{"head_dim": 32, "activation": "tanh_gelu", "norm": "layernorm", "parallel_block": false, "init_std_qkv": 0.051, "optimizer": "muon_variant", "beta1": 0.95, "lr_head": 0.0114, "decay_fraction": 0.54, "decay_shape": "linear", "final_lr_fraction": 0.0, "seq_len": 1024, "dataset": "wikipedia_en"}
Each number is 128 + 32 x the weight over its row's rms, rounded and kept within 0 to 255. Layers, rows and columns count from 0. The size above them is the row's rms in percent of the matrix's.

# layer 3 attention value, 96x96, rms 0.322, rows 0-32, columns 0-95
size [121  96 112 125 108 113 110 107 115 109 114 104 102 103 104 120 107 119 102 130 111 110 125 118 128 120 124 117  91 106 121 122  82]
[[159 163 119 141  82 157 153 151 130 143 129 140 132 107 190  53  80 136  95 127 138 157 192  94 151 135 118 164 146 199 161 178 175 131 112 113 154 117 139 113 100  86 143 146 110 167 126 150 148 125  94 107 119  84 177  44 155  62 130 151  42 102 155 122  94 115  78 119  99 112 142 177 118 173 101 129 104 130 178 104 112 129 132 159 132 144  95  60 133 117 119 132 143 163 109 109]
 [135 117 138 176 191 144 115 103  71 176  86 136 105  92  89 140 153  94 157 108 146  60 128  72 123 133 203 169  66 121 130 143 146 158 134 156  98  98 128  83 148 132 105  77 151 125 124 118 109 155 161 195 115  79 122 194 101  74  99 138 163 147 113 100 156 119 134 108  94 115 103 202 123 108 111 125 211 121 140 110 110 130 114 119 168 147 115 180 112 145 151 136 160 120 138  85]
 [101 164 177 154 147 160  80 102 155 110  75 119 156 133 150 179 134 148 142 116 157  97 135 103  98 117 135 136 107 173 104 138 156 159  72  97  86 100  93 159 149 126 122  79 152 182 105 155 125 181  70  78 146  64 130 122 138 176 115  99 136 135 130  84  97 172 137 143 160  72 129 107 102 126  93 145 171 119 157  87 162  75 144 109 131 137  78 152  59 167 158 115 202 145 160 109]
 [147 149  51 188 142 136 144 197 102 151 131 134 121 130 124 103 155 132 149 138 120 168 170 141 126 113 110 188 167  50 140 176 106 111 166  98 125  53 125 121 138 191 152 108 166 151  83  87  77 150 165 105 107  64 119 165 143 155 149 127 123 122 100 110 117 100 138 128 182 123  76  87 168 131 100 182 149  84 126 112  66 113 129 138 115 136 110  96  80 167 122  94 148 158 147 131]
 [104 178 168 156 109 161  95  77  81 128  81 102 149 169 193 111 104 105 128 173 134 134  74  82  80 137 109  98 154 130 133 118 166 100 105 126  96 173 126  94 105 153  98 153 140 167  61 164 146 131  83  92 181 133 142 120 131 145  48  99 109 163 146 151 146 140 188 107 152 101  94 155 126 167 119 103 168 126  92 139 187  99  73 101 139 155 130 171  87 135  95 163 152 140 116 151]
 [105 144 105 112  68 147 135 166 145 107  85 170 162 103 167  78 101 152 157 122 126 208 133 201 168 168 118  60 161  77 174 147 140  63 105 156 138  94 114 135 111  95 110 141 126  92  81 153  92 166  88 169 106 130 147 132 178 116 126 158 160  96  81 111 155 113 140 145 122 144 140 134 116 164 142 120  45 142 142 163 180 118 144 147 177 115  81 105  98 122 151  81 123 116 120 137]
 [126  79 111  92 182 192 148 110 134 113  85  79 129 114 114 102 117 140 132 114  99 149 178 157 176 122 166 109 143 136 105 156  71 202 143 103 146 179 211 118 135 170  84 110  77 141 179 190  97 164 166 103 133 135 108 146 133 115 137  81  86 134  90 130 105 155 115 162 150 114 145 135 165 146 162  94  53 131 167 112 149 124 159 144 121  92 120  92 111  86 152  99  84 108 125 160]
 [138  57  90  74 156 187 113 114 108 146 145 114 137 145 166 223  96 163 127 103 161 144 116 181 174 191 149 119 154  83 144 198  65 129  98 114 131 161 138 131 150  92  63 121  95 121 110 147  95 140  96 166 146 103 121 108 151 153 162 106 173 129 164 101 102  90  96 152 148 132 123  99 125 107 132 106 100 155  51 176 122  99  99 155 154 108 102 140 115 166 111 156 121 106 129 158]
 [105 161  61 124 111 110 102 133 151 122  97 164  84 137 199 125 109 152 111 101  73  55 161 104 134 186 134 122 125 125 144 126 108 170 144  85 175 133 171 145  67 171 141 122 118 111 132  89 130 164  99 155 180 211  99 145 142 104 179 183 127 129 131 151 139 137 102 152 134  96 193  88 140 123 173  91  98 119  55 111 147  97 171 104 108  99  98 122 106 143 169 121 164 125 114 119]
 [106 147 159 119  75 124 101 177  73 146 157 186 166 110  90 167 113 113 149 181 110  91 149 149 188 134  69  89  92 112 143 178 130 113 115 151 143 116 111 146 137 113 147 166 180 145 164 103 138  82 166 112 100 175  90 148  97 167 161 142  99 133 170 139 110  94 131  76  76 137 142 116 159  69 101 111 100 166 167  73 110 172  50 144 175 120 124 135 121 136 104  87 153 124 142 157]
 [157 154 136  79 124 144  75 169  82 102 155 142 184  94 112 115 116  93 166 122  98 149 146 104 101  91 153 113 147 116  81 114 122  97  77 116  75 120 181 153 156  78 145 124 131 141 131 125 105 156  54  90  95 135 150 181  89 140  82  77 221 154  77 124 118 206 133 156 154 167 114 160 124 113 173  95 170 142 150 117 171 141 147 120 132 157 117 158  86 142 150 109  95 158 137 131]
 [123 106 169 111 116 107 114 131 103 111  98 145 113 191  87 123  91 114 116 170 165 179 165 165  97 154  64 112 146  93  69  19 146  73 133 118 130 111 129 110 143 178 178 127 136 153 123 135 121 122 109 132 104  95 125 200  98 187 169 183 132 118 192  88 133  80 150 108 175 102 170  97 112  86 131 169 138 140  96 126 122 142 109 126 113 140 143 141 153 103 110 144 111 180 101 154]
 [121 152 144 168 176 164 132 129 139 152  69  74 131 118  93  47 117 200 107 140 135 130 140 114 145 149 124 114 123 177 148 154 123 125 166 106 144 136 124  87  91 110  76  90 132 151 139 203 215 124 146  91 154 103 134 128 102  76 100 104 108 133 131 114 131 144 127  72 157 116 140 106  86 106 175 176 167 153 147 149 145 134 133 113 135  93 140 132 120  25  66 161 103 154 112 146]
 [136 124  96 131 148 128 130 120  61 110 142 151 126 140  77 102 168 142 145 133  64 109 146 140 148  98 173 127 117 114 121 167 151 158 166  97 122 101  68 106 180 116 118  62 197 190 124 117  88 181 161 171 107  82  97  93 131 149 124 103 127  93 178 110 135 164 122 160 172  83 130  78 142 140  96 149 160 114 142 196 158 113  73 155  98  85 181 124  66 110 131 109 159 104 122 146]
 [127 209 144 122 152  98 156 150 162  75 146 139  82 111 121  69 150 114 151 161 124  59 134  56 127 111 117 107 140 177 107  70 120 130 129 147  77 160 171 130 124 126 145 130 153 176 170  99 114 133 134 103 113 185 147 134  90 129 142  77 134 167  55 135 157 118 126 123 132 129 101 172 177 104 117  85 123 160 172 162 183  96  98 105  85 106 173 105 103 192  93 145  98 141 133 153]
 [ 75 151 149 163 163 100 129  74  84 121  75 129 120 153 134 116 180  96 165 158 151 119 181  69 101 151 146 116  48 128 136 122 192 151  92 122 129  87 105 185 149 125 103 181 139 185 124 160  93 163 112 116 114 145 114  64 162 123 193 140 113  56 112 123 172  77  98 177 135 112 141 125 109 137 127 134  74 117 129 115 125 126 171 190 134  77 127 129 165 130 152 135 137 141 116 116]
 [118 168 166 185 114 160 145 140 153 131 115 120 110 133 157  68 119 170 102 162 138 127 150 142 177  92 134 174 139 132 119 102 118 132 124 134 101  89  87 116  99 123 103  68 153 114 120 111 193 125 190 185  71 115 152  99 164 141 151 114 125 118 139  76 138 103 140 103 109 183 144 172 164  36 105 159 163 132 111 109 138  70 126 143 135 145  81 118 125 144  31 155 158 152  81 101]
 [ 91 117 124 107 112 216 145 104 150 126 107 129 168 167 149 134 123 129 126 169 110  94 113 124 118 206 155 119 143 106 190 176  94 155 139 123 137 126 143  99 106 172  71 126 195 136 155 141  98 110 149 136 101 142 138 149  62 136 129 103 164 140  81 100 118  94 174 105 183 113 129 113 130  50 137  81 153  79  79 147 111 150  88 106 123 150 155 135  71 134  82 156 132  91 130 201]
 [142 106 122 126  91 142 174 129 152 138 102  93 119 148 104 106 167 123 164 218 156 149 145 123  92 210 125 153 148 141 210 124 166  91 126 167 150 145 135  80 126 133 152 113 127 108 160 132 111 127 182 175 122 121 136 145 101  98  64 142  41 125 114  95 122  68 125  81 126  92  86  77 117 165 102 138 137 150 151 137 127 128  90 139 114 187 148  73 108 142  87 108 111 124 152 187]
 [144 144  84 103 144 161 199 182 128 111 177 156 133 167 171 115  82 130 114 114 150 183 130  43 138  85 156  89 170 118 151 180 125 115  96 123 141 118 166 148  97 145 152 127 134 160 170 153 116  74  68 107  77 115 140 101  84 128  79 181  53 143 103 151 139 144 143 100 130 150 102 131 157 124 150  99 134  65 118 142 158  93  96  98  92 100 143  81 126 155 146 167 138 138 170 152]
 [108 176 121 183 102  97 123 115 100 124 158 148 144 114 103 109 112 115  82  91 154 129 118  83 121  94  82 148 131 144 151  66 156  82 175 143 124  74  70 115 108 120 215 112 160 136 162 176 128 145 132 172  94  88  67 101 185 121 106 187  89 133 161 178 117 120 155 114 106 139 115 120 156 105 109 130 199 114  80  98 137 160 140 139 102  98 115 136 138 169 194 145  90 118 175 145]
 [135 143 112 169 113  96 124 121 139 163 135 105 121  98  72 147 188 129 158  44 115 143  90 162 154  82 138 216  98 115 132  86 115 173 159 123  94 134 128 104 141 149 129 112 110 179 190 121 116 121 115 145 103  79 114 104 162 160 125 165 165 157 184 111  80 147 146 151  93 110 152 118 150 134 170 120 154 103 162  79 138  72 134 138 143 160 120 105 111  96 165 151  55 106 147  48]
 [ 94 103 152 126 110  60  94 109  83 149 109 101 144  62 136 167  83 138 109 169 102  79 128 129 157 160 115 104 135 112 144 127 115 135  51 194 101 122 134 100 119 152 141 123 131 116 216 161  76 141 113  95 143 192 143 173 131 137 142 183 159 210 176 106 118 130 116 118 102 114 147 189  91 123 102  95 177 125 150 130 158  73 112  90 150 106 134 110 139 158 172 126 136 124 124  91]
 [138 152 123 106  90 113 101  99 120 105 138 183 154 139 130 150 124 171 150 146 139  79 171 112  84 144 102 209  64 106 107  65 137 180 124 101 162 168 172 150 154  99  86 170 117 177 164 115 165 104 185 128  92 135 166 110 141 147 135 137 117  95 137 133  83  85 131 116 120 112 156 126 168 110 162 120  51  48 138  69 112 136 142 112 132 123 136 136 113 119 148 168 120 156 188  72]
 [123 146 109 136  89 130 118 144 127 133 172 171 117 113 148  82 151  87 153 216  90  53 153 216 157  98 140 112 172 115 156  94  74 141 101 139 125  98  82 107 155 109 135 145 168 112 121 114 108 136 166 111 143 155  86 133 158  99 176  92 121 133  57 114 130  68 109 199 112 136 156 108 132  79 103 152 115 134 195 130 154 156  81 125 176 145 116 146 134 130  86 111 141 148  83 112]
 [155  50  64 116 145 129 133 127  78 163 113 129  94 137 143 104 176 106 138 148  59 124  90  71 136 151 154 181 106 128 121 156 185 155 170 155 110 113 141  89 141 172 105 110 114 117 132  73  94 141 146 105 106 153 208  80 160 136  87 166 124 119 183 138 157 109 118 140 104 152 126 154  82 128 100  79 149  96 170 112 123 148 146 117 114 145 168  95 145 196 113 120 190 172  94 115]
 [132  95 143  98 155 173 175  95 131 149 136  83 105 136 148 173 129 143  87 107 157 129 134 169  92 114 164  94  78 190  91 216 125 140  93 156 150  95  92 164 184 121  79 176  87 132 107 129 177 114 140 112 130 144 173  60 129 161 156  77  95 132 158 127 106 107 119 159 152 111 150  91 103 184 100 122  91 103 125 176 133 101  97 157 169  80 142 114 171  84  87 159 128 112 132 135]
 [136 102 115 151 153 121 139 171 143 153 121 103 168  79  68  93 145 172  81 137 101 163 173 112 106 145  87 151  94 118 124 168 117 118 151 154 183 111 166 113  94 157  80 132 160  63 141 132 135  72 199  97  90 176 129 137 130 154 140 167 107 135 127 132 136 153  96  83 106 142 104 137 171  71 173  88 148  71 157 141  62 131 174 153 147  89  93 151 184 127 169  90 140 112 117  97]
 [127  90 188 133 109  82  83 162  91 126 116 106  49  69 113  96  99 147 136 179 142 118 171 122  96 199 146  70 145 125 100 139 107  85 128 139 149 100 117  97  81 184 158 162 134 132  96 182 122 170  92 128 130 161 136 139 145 152 142 128 161 140 171 116 171  98 129  89 173  85 152 102 105 109 136 178 152 124 112 134 104 120 168 116 175  91  92  58 116 167 113 123 180 174 114 127]
 [108  85 160  60  55 152 106 150 144  98  85 108 144 147 156 122 136 167  96 149 106 132 111 153 123 139 101 138 131 132 121 148 170  77 114 147 178 123 128 162 101 119  94 112 135 108  98  89 103 105  84 185 126 130 182 137 153 103  90 170 183 109 116 170  96  88 101 159  73 149  98 137 149  88 164  95 171 146 163 146 151 153 109 121 209 183  71 145 125 144 150 125 213 117 136 116]
 [ 90 152 117 148 131 102 118 141 128 102 123 150 103  99  62  95 104 174 134 124 117 141 178 189 179 134  92 124 170 138  86 129 148  96  59 131 138 129 138 130  79 152 142  89 161 150 230  51 147 131 122  68  91 166 131 171 127 171 120 182  95 124 141 134 167 147 125 131 123 140 158 136 162 113  71 104 123  89 158 164 169  88 147 104  70 122 127 101 128 126 158  90 112 154 174 133]
 [164 128 101 113 154 134 149 136 137 109 140 166 111 140 139 147  84 134 130 131  95 124 100 152 156 114 149 111 123 139  74 185  90 104 103 101  84 196 124 158 133 128 131  90 124 122  68  89 153 160 134  55 168 124 144 161 135 159 195  40 110 172 169  99  82 172 163  92 136 118 132  95 136 190  69 146 129 137 159 117 124 116 108 142 112 107 180 118  93 137  49 135 199 125 122 145]
 [120 119 120 127 111 135 105 117  64  99  71 119 133 164 139 124 109 127 136 131 161 157 147 141 177 110 157  95 168 103 137 126  97  47 125 124 181  81 124 101 187  86 105  95 125 137 171  61 108 169 162  54 118  95 214 133 142 136 112 112 180 133 103 113 122 136 104 169  96 106 134 172 148 157  66 168 170 150 134 184 119 140 106 156 171 124 103 130 158  73  98 164 149 128 150 137]]